Part of a small language model's weights.
Size: 10 layers, width 128, 4 heads of 32, MLP 512 tanh GELU, vocabulary 8192, 3.15M parameters.
Architecture: LayerNorm before each block, learned positions, biases on query, key and value.
Training: a variant of Adam for these matrices, 181M tokens.
Each number is 128 + 32 x the weight over its row's rms, rounded and kept within 0 to 255. Layers, rows and columns count from 0. The size above them is the row's rms in percent of the matrix's.

# layer 5 attention value, 128x128, rms 0.0614, rows 43-63, columns 0-127
size [ 96 105 105  88  94 102 103  95  85 100  92  95  92  96 101 100 101  96  91 100 102]
[[131  77 120 126 136 186 119 125 138 181 127  88 132 144 186 143 110 151 134  92 117 156  97 163 169 126 147 170 150 109 174 176 116 100 144 168 149 129 179 122 128 146 108  56 111 138 165 147 185 156 161 182 166 141 103 154 176 103 140 104 120 139 101 195 127 152 168 124 155 183 125 129 120  80  99  69 146 113 134 103 114 154 146 147 103 131  79 151 113  95 149 134 169 143 120 135  45 127  86 114 137 171 151 170  87 100 138 137  85 135 123 132 151  73 166  63 147 144  93  55 150 122 101 120  98  90  60 186]
 [141 109 143 108 146 130 176  87 113 106  74 129 130 144 172 152 174 128  80  86 167 153 109 119 102 121 109 137 187 160 136 126 114 122  67 167 156 123 189 119 100 112 134 106  80  69  52  72 123 117 126 136 204 185 136 130 110 105 123 192 132 104 109  86 130 205 111  76 129 125 142 129 178 146 104 138 145  98 104 150 128 120 119  93 177 140 134 164 129 145  92 176 103 145 127 125 168  97 118 126 110 140 163 126 134 119 168 156 113 114 120 185  96 166 129  75 126  95  98 126 202 142 152 202 164 199 111 128]
 [105 146  30 132 127 140 140 101  93 174 121 116 118 137  99 108  98  48 188 110 158 140 159 106 166  97 136 102  96  99 156 135 131 119 114 137 126 134 110 139 146 168 134 115 135 134 178 132 183 172 158  96 135 137 121 177 102 159 206 142 113 121 138 141  94  77 145  96 145 158 162 142 111 172 129  62 178 132  74 148 155 154  93  97 133 111 113 125  73 144 125  99 153 136 176 141 101 123 137 108 186  86 111 162 156 141 100  55 180 183 140 114 112 142 157 158 178 165 123  95  80 104 132  63 123  64 157 113]
 [ 95 140 136 159 125  98 161  63 152 166 154 154 124 158 118  97  99 117  87  96 113 161 148  91 167 111  85 125 161 194 166  69 135 102 145 150 100  91 144 139 128 140 107 129 106 183  90 161 156 157 115 188 138 154 171  60 156 103 104  90  86 117  98 113 139 135 131 133 139  66 136  95 212 176 132 117 203 106 116 148  86 162 132 145 106  80 147 155 145 160 150 156  64 125 136 123  76 108 138 132 141  85 127 150 181 111 142 103 166 158  96 178 140 126 155 126 106 105 179 161 127 142 118  51 181 114 110 148]
 [ 85 120 135 169 146 122 148 121  90 125 133 156 123 130 103  85 131 118 137 130 191  87 150 142 166 147 125 178  94 127 145  95  95 117 121 135  63  62  91 127 125 108 215  94 131 124 157 123 123 130  79 142 177 124 125  69  92 160 191 146 169 123 151 132 203  95 119 162 140 121 190 113  80 171 137 168 143 140 177 176 128 172 168 150 187 145 140  67 116 116  98 128  81 105 146 146 141  87 137 138 103 209 125 120 121 175 144 149 114  75 115 196 183 106 113 140 128  95 132 163 109  95 110 106 102 124  92 125]
 [164 146 127 109 159 113 118 134  87 141 114 133 112 120 101  86 170 143  83 133 110 183  92 125 106 116 136 102 108  96 119  75 106 148 102  76  83  93  99 119 136 152 140  72 102 176 196 146 104  50 178  74 152 139 143 146  71 129 158 118 105 158 141  78 141 114 145 198 103 109 154 108 182 161 115 109 139 177 121 148 182 184 146 194 159 141 157 198 131 156 161  94 161 174  91 138 160 119 142 119 133  92 123  93 148 164 159 125 110  75 109 145 118  74 113 143 144 156 215 161 142 130 133 100 103 120 160 134]
 [102 101  69  95 153 167  66 134 109 148  98 140 118 135 173 111 149 139  91 171 137  72 170 130 159 135 148 143 166  68  82 118 130  77 125 163 145  88  97 181 147  95 171 130 102 147 119 198 170 135 106 170  95 151  88 119 107 121 121 114 132 137 130 105 183 139 123  79  83 126  33 133  80 176 149  91 148 158  92 103 103 144 131 127  63 137 152 130 135 137  87 127  89  84 106 141 132 139 123 149 108 169 158  69 177 129 187  89 140 117 139  58  94 114 112 141  84 131 168  69 100 127 130 170 142 132 141 114]
 [122 141 132 170 165 121 123 139  36 121 183 131 147  60 137 162 182 167 181 150  82  64 105 118 129  99 128 100 111 172 148 155 146 125 146 105  69 127 120 103 135 143 206 121 162 167 187 166 108 135 127 126  33 142 133  93 110 102 146 157  54 117 127 185  95 106 130 154 150 105 134 117 141 147 141  97 171  92  91 154  89 127 124 169  84 140 116 133 158 173 129  84 132 149 110 174 138 173  86 120 166 133 148 120  86 122 122 148 130 128 107 141 156 170 153  88 109 164  98  80 157 107  75 147 104 102 159 146]
 [ 95 173  65 138 167 145  70 126 169 111 118 125 137 130 121 138 145 126 103 124 133 198 179  75 120 149 104  96 130 135 149  93 109  91 108 106 116 142 174 153 161 137 146  88  69 153 141 107 157 130 114 121 113  62  91  76 111 102 141 155  89 139 155 139 110 118 190  90 110 104 156 153 153  75 137 140  97 103 173 169 134  82 131 115 152 144 104 133 171 157 156 147 150 116 191  95  46 165 141 152 118 101  72 141  56 137 115 178 147 102 151 172 145  87 129 117 138 135 105 124 111 169 166 186 110 202  68 133]
 [119 129  63 111 110 144  81 139 106 100 136 121 133 139 158  93 133 183 151 133 119  72  91 100 141 186 175 138  72  75 142 100 167 120 155 119 106  98  78 144  63 127 127 182 138 114 151 173  80 186 130 180 168 131  79  90 152 129 166 121 150 119 119  98  84 149 188  98 149 157 157 111  73 177 146 103 116 168 167 107 171 101 107 118  89 131 136 125 159 184 136 118 134  91 164 107 183 147 124 103  95 158 151  98  95 143 127  98  64 163 101 139 107 112  72 128 186 116 157 153 102 149 113 151 173 149 181 162]
 [170 143  85 133 108 130 139 110 116  74 120 117  74 144 185 172 151 131 103  96  99 221  96 175  67  83 103  95 140 173 167 113 182  99 121 109 101 144  93 136  88 167 123 120 148 154 114 126 124  96 151 106 120 191 118 112 114 133 124 152  95 145 153 103  99 143 109 124 112  97 159 113 100 152 150 133 143  97 198  97 195 118 178 112 189 122 112  79 142 138  86 123  60 111 148 182  64 114 150 146 144 124 160 140 133 150 139 163 118 100 119 199 160 164 170 137 100 149 104 123 150  78  65 167 103 121 150 159]
 [161  70 126 157 135 157  63  91 131 103 137 127  89 143 146 105 125 103 122 132 148 139 125 177 117 112 128  66 137 128 103 133  88 147 127 148 166 115 146 130 151 115 136 155 130  71 172 124  30 146 167 153 146  82  94 111 102  97 165 137 165 124  84  91 155 141 192 143 102 111 106  83 160 102 118 123 161  96 148 102 170 114 146  98 141 139 183 124 130 106 115 145 102 119 109 125 228 117 127 140  57  91 142 152 139 139 170 187 145 142 144 172 154 165  75 158 205 185  79  59 128 109 118 132 139 158 146  94]
 [108 156 143 226  99 135 167 141 146 120 141 152 121 190 112 139 134 154 171 105 120 162  90 110 103 138  97  41 122 126 105 109 102 138 135 126 118 163  94 162  74 126  65  95  65 150 141 106 144 132 124  65 143 167 115 110 122 156 122 106  71 161  99 123 143 104 128 109 126 180 127 135  71 139 130 124 173  93 103 163 163  42 153 123  98 121 130 152 120 123 149 129 168 131 110 140 160 100 138 147 103 170  41 176  91 136 132  70 175  85 120 105 114 162 125 122 103  89 185 163 100 127 145 194 152 159 126 123]
 [158 196 159 142 110 117 189 116 119 177  89 140 118  95 144 128 141 135  84 104 190 195 131 102 103 161  74  91 184 102 120 164  99 142 141  99 144 171 107  76 140 113 154 100 123 108 174 162 115 114  91 129 138  54 104 118 114 121 126 112 153 130 164 124 164 175 142 137 120  98 126 169 154  71  88 113 156 146 147 142 110 118 157  77 105 147 123 131 138 142 165  44 110  78  86 170 179 139 141 152 129 139 147 136  98 103 123 124 124 118 101 113  44 162 149 105  93 149 165 132  86 121 103 126 173 135 235 140]
 [155 136  78 149 142 162 200 120  84 152  87 185 123 120 141  70 143 124  34 189 144 171 128 111 107 137 176  91 147 110 115 100 124 151 144 113 113  96  95 158 171  69  94  86 128 129  65 151  95 199 130 119 117 183 138 109  76 108 154 128 123 129 154 155 134 178  92 102 148 165 133  99 147 101 130 160 141  64 168 193 137 123 148 135 115  86 170 162 114 145 128  98 159 114 152 164 163 116 149  98 103 114 135 170  78 123  84 106 132 145 177  84 144 131 138  95 130 161 121 141 117 142 117 142 190 100  65 111]
 [107  90 175 129 122 141  94  95 128 131  95 121 128 106 129 135 115 129  96 125 198 112  80 101 127  91 174 159 123 112  81 142 132 137 142 131 139 137 116 125  98 142 162 175 109 164  56 124 186  81 151 131  69 145 140 162  87 123 141  76 101 120  81  82 124 134 152 107 136 122 152 160 152 106  89 105 111  27 156  94 117 107  79 210  96 157 140 148 163 146  72  83 104 139 152 114  97 100 156 119  68 146 104 179 129 132  97  89 154  87 123 127 138 168 135 113  76 137 170 164 189 194 105 125 186 130 146 124]
 [113 110  77 118 135 120 172 123 120  71 144  66 137 126 124  43  93 119 169  67 117 129 198 147 153 154 204 104 111 139 159 143 164 170 103 130 132 102  89 137 104 110 133 164 210 223 150 167 152 122 104 139 125 122 146  86 151  78 107 129 166 113 148 116 120 146 138 116 154  92 152 150 140 238 140 155  86 136 105 125 130 169 152 155 135 130 134  89 151 129 157 128 130  96 127 108 189 127 133 131  87 129 108 155  85  92  71 154 144  63 150 155 122 142 149 151 131 110 185 138 117 141 158  97 131 134 108  89]
 [116  92 150 115 124  67 157 117 142 204 146 149 119 164 178  49 130 158 129  97  80 103 146 156 138  79 128 117  93  80 118  97 160  91 132 196 193 171 111 139 185 157 131 107 131 124 149 127 121 139 102 117 132 196 105 128 104  98 141 177 124 129  97 132 143 105 184 192 124  93 167 105 131  83 129 160  92 162 162 170 127 157  78  87 154 102 117 139 112 119 156 105 170 120 150 131 147  70 138 109 139 164 183  57 146 144 128 115 141 134 117 142 153 182 140 157  61  68 119 115  95 127 157 166  84 122  98 130]
 [122 133 114 128 111 130 109  81 128 145 169 103 117 166 116 135 148 172  81 144 147 170 131 245  96 121 134 114 133 100  99 136  85 120 120 132 124  79 161 139 168  94 111  76  99  98 173 118  88 112  80 147  88  99 155 105  96 176 136 100 150 132 156 143  74 163 130 167 146  95 149 142 172 123 144  77 101 102 106 151 129 147 135 123  95 104  94 169 112  74  64 135 123 111 118 117 116 132 177 120 152 156 117 158 148  70 127 125 147  91 119 142 178 122 143 196 164  97 111 166 172 118  54 194 136 206 183 143]
 [ 96 136 156 114 144 123 157 110 152 153 139 121 134 126 165  92 129 156 100 147 109  89  95 119 118 138 165  86 111 119 113 130 136  91  94 106 107 157 138  78 105  85  92  87  29 145 198 137 151 163 115 152 136 137 113 102 110  89 125 104  62 133 129 154 157  81 132 165 104 202 142 143 105 154 169 193  90  84 120  30 119 194 103  79  66 108 132 119  55 129 118 125  92 125 132 147 130 165 117 145 133 126 106  90 115 110 177  87 150 136 150 161  94 171 158 156 116 126 163 128 106 129 170 152 141 145  59 161]
 [124 176 175 128 102 132 136 133  94  88  86  94 131 101 109 149 149 145 185 117 176 146  95 130  94 105 144 108 189  98 147  99 123 112 140 181 200 177 130 106 135 129 107 141 102  98 128 151 116 184 116 150 101 104 148 174 113 158 117 135 138 149 144 159  77 155  41  89 141 115 131 103  94  78 114 169 196 127 165 169 112 136  95 121 164  79  55 112 131 141  70 212 155 169 147 167  98 181  98  89 129 149 176 123 127 176 183 121  99 160 105 144 121 117 118 131 128 103 133  66 106 104 156  94 132 123 102 143]]
# layer 5 attention output (transposed), 128x128, rms 0.0644, rows 43-63, columns 0-127
size [ 94  99 103  90  94 101 104  96  89  98  93  98  95  95  99 104 101  97  89  98 113]
[[ 96 104 137 118 109 109  88  98  70 136 119 140 169  82 162  86 116 118 139 101  95 120 129  84 135 153 164 145  95 160 137  67  98 144  99 107 126 168 121 166 186 114 130  82 122 142 145  89 117 126  86 164  97 105 100 155 123 127 159 111 184 110 165 119 138 129 153 136 145 138 138 147 166 101  90  81 118 130 158 127 116 155 188 105 168 114 121 108 181 100 115 131 124 143 196 140 102 106 122 142 163 125 164 192  92  85 187 170 101  92 144 124 215 126 131  89 124 138  70 150  58  98 146 165  88 238 119 112]
 [170 144 119 150 147  61 119 187 138 141 177 120  88  96 146 132 101 111 179 126 144  91 120 172 173  99 170 118 103 162 130 116 140 124  81  58 129  65 133 138 102 172 154 105 159 136 182 180 159 164 148 164  93 102 152 176 167 187 174  62 101 134 138 171 128  83 124 154 127 137 208 144 121 132 133 127 146 112 170 127 150 108 145 136 134 115 113 105 103 100 146  55 168  87 119 136 110 111 141  98 132 165  86 112 133  90  89 110 155  92 138  70 134  99 122  88 108 106 146 148  77 140 163 116  98  49 123 170]
 [ 91 125 113 215 162 159 123  54 151 116  83 133 198 150 110 116 122 167 122 173 147 182 173  93  53 131 127 105 117  96 116 162 114 143 120 127 104 153 184 130 142  90 117  77 127 149  90 116  80 104 122  96 134  88 116 150 112 157 125 168 123 104  97  94 105 148 115 101 145  99 172 126 157 119 150 156  72 160 174 199  50 130 103 118 137 133 131 162 146 100 120 144  91 128 123 137 165 117 102 213 133  71 162 166  93 147 113 107 111  99 141 147 117 135  99 106 112  77  97 182 168 122 129 165 142 150 110 184]
 [127 137 105 136 181 146 123 109 156 138 130 164 102 136  64 103 100 139 141 163 101 160 144 149 185 139 151 153 186 133  69 102 138 127 169 117 152  61 125 107 131 142 118 186  86 214 150 161 101 112 134 117 142  83 185  55  88 163 145 148 126 113 116  91 148  70  93 117 114  91 151 204 129 173  92 140 104 156 117 142 102 114 103 104 115 105 114 124 148  90 132 119 177 143 120 153 122 197 113 160 108  75  75 141  88 176 133 103 105 119 137 113 187 150 169 105  60 112 100 135  91 117 103 171 131 131  69 129]
 [ 92 141 167 115  89 148 128 126 133 118 131 142 158 108 157 118 102 202 205 119 182 156 132 121 110  29 117 144 171  87 110 153 179 116  95 183  97 107  67 129 203 108 105 173 103 114 130 127 107 179 160 104 141 183 117 120 105  76 118  99 132 122 110 108 155 147  53 114 105 117 107 123 147 175 104 107 175 115 145 163 141 104  99 123 150  64  60 120 138 151 121  84 128 124 108 165  95 133 101 106 151 131 119 156 176 185 155 130 138 154 184 129 118 117  90 170 128 141  71 177 121 130 135 136 104 102  78 142]
 [ 92 106  82 155 157 140 174 145  76 118 136 137  95 190 106  50 110 177 117 152 133 168 167 149  82 125 142  89 111  98  86 113 165 103  99 148 153 121 119 115 122 110  69 106 155  84 136 207 167 151 106 127 138 123 128 104 144 135  83 129  85 153 113  97 120 193 146 123 123 111 142 137 134 135 129 150 123 120 186  92 105 114 123 183  87 142 121 163 143 146 110  87 133  85 154  91 140 158  75  99 109  87 129 134 153 171 121 227  80 126 144 138  97  60 162 187 142  98 175 138 148 102 130 101 143 197  93 157]
 [139 101 152 136 114 176 106 120 180 170 136 155 158 104 138 133 186 156 131 133 143 150 157  94 148 164 146 128 151  87  60  87 140 162 156 148 100  69 105 136  48 101 190 168 118  52 159  74 117 114  88 107 132 187  87 137 133 147  90  87 168  72 153 114 103 124 174  99 126  74 134 135  80 130 147 143  83 162 129  91  99 138 145 161 137 131 168 126 101 187  89  98  94 119 129 158 154 159 132 138 168 176 145 143 141 100 105 149 133 140  69  96 107  92 153 135  94 114 172 154  72 159 167 143  97 159 113  84]
 [139 144 119 116 115 145 130 132 144 151  66 160 161 118 182 124 139 114  86 162 125 184 101 185 103  52 134 179  70  96 165 104  99 122  87 122 124 130 133 167 132  92 137 143 103 113  86 178 150 101 161 141 126 104 148 136 107  96 178 154  80  94 148  70 124 139 178  63 201  87 116 113  92 107  85  74 117 104 119  95 163 175 101 141 150  81 173  94 155 117  79 159 139 165 137 125 136 112 148 158 125 134 146 117 183 170  49 199 141 151 135 139 161 160 119 132 139 113 135 150  85 140  75 144 104 172 113 127]
 [101  55  95 166 117 147 130 142 126 132  97 148 102 129 150 138 174 108 171 132 131 113  93 111 175 164 114 108 148 147 133 143 142 135 171 103 178 172 178 136 151 129 137  59  57 147 140 134 136 142 118 100 167 144 162 124 151  90 144 166  88 151 126 138 103 167 133 133 125 117 152 106 107  74 118 188 145  82  90 168 174  95 139 129 107 140  99 114 121 120  83  73 156 145 103 134 121 150 141 123 213 138 122 138 182  50 155 109 119 184 144  97 118  82 137 144 140 192  83  62 121 153 161 101  49  64 106 143]
 [178 162 112 139 140 170 127 139  95  77  73 139 175  91 120 187 157 157 142 181 147  48  83 141 185 119 181 131 176  89 104 149 158 103 111 192 140 146 103 178 115 114 129 131 111 132  69 121  93 147 115 113 125 173  94 141 123 121 131  83 119 114  98  79 131 143 132 148 126 162 184  97  82  91  56 122 150 112 104 126  80 144 173 130 130 106 177  89 125 145 113 151 144 150 106 121 146  99 112 105  78  83  84 201 131 159 132  90 145 128 124 120  61 134 106 116 146 200 141 167 158  96 129 124 157 171 137 100]
 [ 97 158  81 123 107 109  87 111 103 117 169 198  93  64 134 132  97 139 137  58 166  96 115 140 141 190 135  53 127  72 108  83 139  91  85 109 108 144 109 146 110 100 129 126 125 138 149 178 151  76  82  79 145 101 186 203 142 157 164 107  87  63  73 128 177 151  92 146 156 105 171 134 165 172  97 141 144 107 117 121 163 169 122 168 183 116 114 174  85 133 138 110 146 145 104 141 118 157 163 105 151 132 140 169 123 176 102 140 131 128 121  99 175 141 121 179 128 133  99  94 137 132  55 128 127 134 137 141]
 [132  92 155 148 139 152  78 142 148  78 183 150 103 150 104  87 121 121 164  98 155  78 161 116  86 133 103 145 143 127 104 122 126  88 126  55  96 140  90 166 120 126 131 146 147  67 155 142  98 126 133 114 106  82 137 161 165 141 109 158 118 120 144 109 145 114  90 183 144 189 171 134 142 145 131 181 149 173 132  33 152 127 111 143 128 139 110 122 107 168 113 206 145 120 119 172 190 152 107 108 148 160 183 137 102 105  67 116 197 141 122  79  94 105  45 108  85 136 129 136  90 193 151  95 111 166 131 141]
 [107 119  70 127  85 134 146 140 152 144 159  99 145 160 160 197 153 119  97 188 162 147  75 157 133 179  76 149 117 140 122 109 112 158 138 125 102 146 162 116 119 162  95 117  90 165 105 140 152  89 140  97 162 181 142  80 167 128 129 149 131 154  80 149 101  98 139 104  92  80 143 145 113 191 133 116 172  90 134 100  87  96 115  93 157 132 136 141 155 122 159  99 116 157 175  72 153 122  97 134 110 194  82 172  94  75 109 103 183  59 161  90 146 100 122 190 109  51 141 147 156 104  64 146 104 159 130 111]
 [115 176 148 110 160 158 126 126  90 141 119 126 117 149 117 117 124 112 149 113 151 118  73 140 129 149  96 105 142  39 102 125 142 193  98  98 143 121 114 148  65 130 154 109  79  83 121 136 194 148 139 172 147 107 153 108 138 171 128 190 126 132 202  96 115 130 177 133  94  92  79 158 181 104 132  92 158 136 155  43  91 164 152  95 102 126  66 138 155 169 144 120 101 153 115 191 129 142 108 136 104 112 119 116 134 100  80  68  94 192 110 167 133 104 203 116 139 133 113 151 151 104 146 135 129 102 199  99]
 [177 111 154 121 117 153 152  97  97 137  99 115 111 197 138 166 234  93 133 115 154 139 141 129 100  94  97 166  74  76  96 109 153 157 119 121 137 177  71 136 122 151 132 107 142 119 148 132  67 180 166 105 113 109 147 147 133 136 148 109 129 155 181 136  77  85 136  93 130  61 162 167 138 150 181 130 112 115 110 108 164 145 194 160 122 106 144 188 113  87  92 106 135 162 117 129 111 129  96 114 146 140  89 169  96 108 138 137  79 152  72 123 132 130 145 104  83  66  98 198 134 149 102  57 173 156 125 145]
 [104  99  91 158 137 113  71  80 109 125 154  83  89 110  91 132 155 111 120 117  73  77 117 120 180 109 104 197 101 139 109 173 202  63 149 106 150 171  88 101  79 150 145 138 126 158 140 130  94  99 161 196  87 185 121 128 110 145 123 151 142 126 116 120 139 134  95  93 131  82 138 140 160 207 109  90 124 174 103 142 143 109 117 162  99 103 184 141 172 135 130  76  95 125 160 185 185  51 142 149 104 164 138  95 154  91 119 139 129 134 214 154 140 161 143 130 137 163 167  98 109 131 111 121 146 123 135 129]
 [105 108 113 112  99 126  97 153 189  84 128  98 144 134  97 208 124 160 125 135 103 181  95 136 161 103 176 152 160 105 143 114 153 145 101 162 160  95 151 115 145 149 135 109  77 127 147  70  83 158 195 106 177 181 214 130  53  65 125 120  89 121  35 156  84 145 142 170 122 127 101 160 134 100 131 149 123 155 124 140 153 135 132 131  76  90 132 137 170 104 113 126 124 138 140 126 107 124 114 130 115 140 130 115 112 171  98  90 130 159 148 113  31 146  85 138 140 168 117 134 153  75 121 127 167 178  82 129]
 [ 70 156 117 187  63 126 177 160  82 152  89 113 170 139 176 100 122 142 143 139  88 144 161 119 142 108 169  33 167 133 126  94 191 116 133  93 117 120 159  84 153 102  78 103  87 112 110 124 138  96 193 141 101 171  84 119 106  98 141 181 148 108 174 153 116 166 115 100 148 138 103 128 120 173 160 141 133 141 183 136 163 140  95 145 131 126 149 151  67  98 195 115 161 136  91 177  91 118 109 143 133 132 110 164 105 162 172 108 141 116  50 118  93 113  96 102 104 165 144 164 121 111 159 106 132  96 171  87]
 [132 174 126 137 135 135 144 121 133 154  89  84 119 151  66 127  71 143 191 138 129 129 132 112 165 145  99  94 126 142 106 113 111  92 113 153  86 158 156 107 180 123 161 170 113 133 182 182  79 129 208  68  48 166 121 100 143 154  95 136 106 112 125 116 161  72 126  90 163 147 127 146 138 124 111 126 165 105 121  73 126 167 185 156 119 148 131  85 104  85 118 165 176  58 168 128 144 130 124 114 192 147 177 135 140 151  97  61 121 100 126 147 146  97 145 168 162 140 108  93  84 122  89 142 118  92 157 200]
 [117 121  97 184  93 195 181 120 160 115  57 111 174 185 110 139 156 141  94 127  93 137 173 162 116 124 126  94 134 141 157 116 141 147 122 135 162 186 127 106 108 168 127 108  97 111 149 128 138 117  75 139 152 115 108 117 166 167 144  44 106  96 172 142 138  85 131 138 168  96  80 115 137 141 108 157 138  96 114  94 118 153  63 118  98 135 131 197 134 127 180  62 128 142 120 101 219 153 140 162  92 159 141 117 159  97 201 134 108 138  88 103 132 139  62 113  99 110 128 154  71  89 126 142  67 142 111 118]
 [221 121  87 123 121 115  93 116 119 156 117 113 137 135 141 159 190 136 118 101 170 131 137 153  96 117 137 131 135 160 169  95 134 119 116 122  96 113 165 159 110 108 116 116 106 133 145 123  80  98 145 152 113 148 116 117 122 176 187 140 165 116 209 192  99  97 141 185 137 114 198 109 148 182  96 226 159 104 174 137 133 121 119  84 165 108  89  74 105 124  91 192 108  98  89 128  84 123 165 120  85  95 173  96 176 142 126 113 103  65 115 148 149 125 170 116 133 104 113 106 137  81 142 119  87  64 120 155]]
# layer 5 attention query, 128x128, rms 0.105, rows 64-69, columns 0-127
size [ 80  76  76  74  81  71]
[[136  53 126 153 130  81  79 100 173  96 131 194 130 138 145  99 145  57 106 138  77 177 125 143  81 168 118 107 129 122  74 138  87 108 139 157 129 100 161 145 139 139 146 112 105 102 110  72 100 143  55 132  71 151 167 146 105 143 187 142 156  93 124 137 172 110 158 143 107  72 121  99  94 112 130 129 147 140 122 195 104 210 149  96 144 158 133 143 201 145 154 135 129 131 146  77 169 148 183 138 145 196 163 167 157 143 162 183 153 134 120 144  79 156 119 111 157  93 115 154 137 132 129 110  88 148 164 136]
 [ 32 151 142 145 151 175 127 112 202  88 128 150 131 133 111 105  77  86 118 105 112 187 138 223 105 150 132 174 112  92 100 178 114 139 134  85 147 112 147 110  96 144 120 125 134 125 107  74 125 166 144 113 117  92 145 146  84  99 107 151  73 105  90  99 119 146 187 137 171 101 138 122 133  91 111 139 149 134 169 165  97 185 123 122  87 152 201 102 136 172 137  90  98  94 151 142 155 124 150 173  64  85 162  93 131 125  77 130  91 119 131 187 113 113  65 122 120 119 155 171 153 108 158 154 131 144  88 112]
 [158  88 130 174 109  98  78  95 131 116 134 130  90 203 129 144 125 150 139 135 122 168 123 167 154 157 128 109 104 155 111 140 125  79 192  92 122  97 113  89 104 129 157 129  98 146 146  92 147 140 184 165 115 163 113 179 166  66 154 117 115 177 113 138  96 160 169 127 151 137 129 146 113 101 199 146  98 162 132 153  93 171 125 110 108  80 162 141 163 172 196  86  87 125  88  72 135 140 129 162 105  98 147 110 112 138  92 142 213 134  99 120 169  81 107 111 122  88  34 129  68 143 132 143 175 165 112 145]
 [ 99 156 154  39 103 184 156 108  73 129 124 110 174  93 164 137 107 124  93 122 166  67 175 136 128 100 166 163 130 120 134 153 110 214 127 141 150 166 142 174 164 123  95  60 136 134 107 148 135 118 141  92 153 140 136  97 100 195  97 135 169  93 119 129 155  86 101 142 131 129 145 124 145 153  71 125 152 112 129 127 147  83 111 158 136 199 118  97  89 159  97 158 183 114 120 203 104 147 136  86 150 121 100  90 129 105 123 111  42 103 152 105 127  90 100 191 159 143 181 128 150 107  95  95 119 122 109  99]
 [164 125 119 177 204 118 127 114 146 144 103 115 135 117 178 140  86 128 127 163  46 114 104 162 112 137 136 167 139 150  81  75 143 126 127 149 121  78 149 165 103 131  30 106 107  66 158 108 159 130 139 175 148 142 117  82 128 143 166  77 116 161  88 124 134  91 165 196 120 145 105 136 138 145 191  66  66 170 149 130 137 138  80 111  90 116 146 166 190  90 140  73 127  81 143 115  98 173 165 127  95 133 180 119 113 109  68 112 172 106 141 151 132 131 123 112 133 151  94 138 130 190 111 144 131 140 104 107]
 [212 101 111 188 113  96  78 132 104  98 132 242 122 143 140 120 114 140 130 115 137 108 106 133 104 150 116 171 161 185 142  85  86  60 140 135 114 102 150 113 127 173 149 165 104 147 100 112  88  90 140 193 155 129 125 173 141 118 141  68 134 152 136  74  65 147 132 169 112 101 130 134  81 132 120 137  87 167 128 127 144 200 164 138 135 105 109 139 133 169 111 163 179 130  97 100 114 146 153 162 149 136 123 133 141 102  91 124 190  95 108  51 127 138 186  73  96 110 111 161 128 142 119 150 144 130 185 124]]
# layer 5 attention key, 128x128, rms 0.0952, rows 64-69, columns 0-127
size [ 85  76  75  71  79  69]
[[105 129 117 125 168  53  99  84 137  86 153 137 151 124 160 123 102 116  95 131  88 152 125 132 139 160 125 144 105 151 111 188 106 118 107 108 149  86  77 136  91 111 157 138 141 106  82 100 131 153 132 114 118 106 200 138  99 161 155 168 200 101 124 165 107 133  95 159  96 153 161 134 155  75 121 171 225 178 145 147 127 173 102  90 128 200 147 169 155 205  99  64 130 154 182 109 170 119 127 119 158 129 147 122 155 158 102 170 122  84 108 148 115 142 144  89 142  59  88 121 127  90 135 125 101 189 131 135]
 [135 124 183 107 146 123 125 122 121  97 121 180 130 155 147 131  98 106  92 177 122 162 105 203 164 106 165 108 104 105 186 148 133 110 146 146 114 140 147  68 131 130 118  77  81 236 145 128 140 137 117 132 104 124 143 120 105 110 146 158 108  61 123 135 107 156 190 132 133  98 139 150  93  80 108 159 157 158 125 151 112 117 130  57 169 121 131 148  86 150 185 159  83 111 182 169 107 116  98  84 108  73 159  63 140 113 121  94 100 153 148 156 127  75 122 126 126 136 211 186 153 173 139  86 110  87 119 115]
 [ 64 151  84 121  99 116  94  64  80 144 111  95 129 156 119 166 111 109 121 110 113 123 134 169 125 138 152 135 102 124 115 156 100 156 129  91 118 110  69 140 109 160 124 101 106 119  95  96 146 139 119 112  74 148  88 139  90  94 104  98  65 202 174 168 182 137 159 151  68 123 142 169 137 153 112 134 106 141 159 148 138 165  98 104 152 172 121  66 178 151 120 125  67 122 109 117  67 134 135 176 106 130 148  89 127 103 112 171 173 105  95 131 190 107 178 159 138  76  67 136 123 134 156 142 180 211 125 178]
 [181  88 155 112  89 158 163 150 166  96 104 169 126 108 117 102 130 124 106 175 184 174 135 129 138  89 126 134 131 129 130 112 105 111 110 138  92 139 179 137 146 116 124 121 130 160 139 183 115 124 119 168 159  75 171 113 143 140 143 114 141  84 101 138  86 123 112  99 210 157 114 132 156 107 125 100 130  84  75  88 107 107 153 174 140 124 122 156  39  95 139 181 177 115 137 122 146 123 144  94 110 101 126 167 173 138 145  67  80 148 176 110  61  97  96 150 123 164 221  96 135 134 105 108  79  49 153  82]
 [ 75 124 140 120 134  98 111  57  80  93  97  82 121 134 149 153  98 127 122 132 109  96 160 130  88 131 127 161 163 196 166 108 134 154 139  80 127 100  94 130 105 115  70 115 170  74 124  93 161 174 122 163 152 115 151  95 151 100 116 100 123 166 163 125 136 166 167 131 111  79 122 154 107 152 133 139 123 164 158 139 115 161 105  94 157 189 103 149 170 184 102  89  80 119 130  89  66 139  91 180 130 107 110 112 118 156 114 172 157  93 151 139 160 124 109 129 136  87 107 188 167 187 117 135 206 231 129 128]
 [ 48 134 119 123 156 152 110 105  81 162 151 136 146 134 108 168  73  90 101  94  74 141 114 135  85 147 122 178 136 132 139 124 120 131 156 161  95  84  57 113 138 142 136 182 108 100  94  80  87 124 127 140 150 143 114 158  88 121 120 126 124 139 209 104 169 139 126 121  79  98 141  94 121 159 127 135 143 144 151 179 115 160 123 145  72 150 110 128 146 135  64 149 161 118  94 147  70 185 143 163 125 146 122 137 126  86 144 137 181  85  89 101 136 172 187 112 156  65  56 140 140 112 154 150 185 209  86 127]]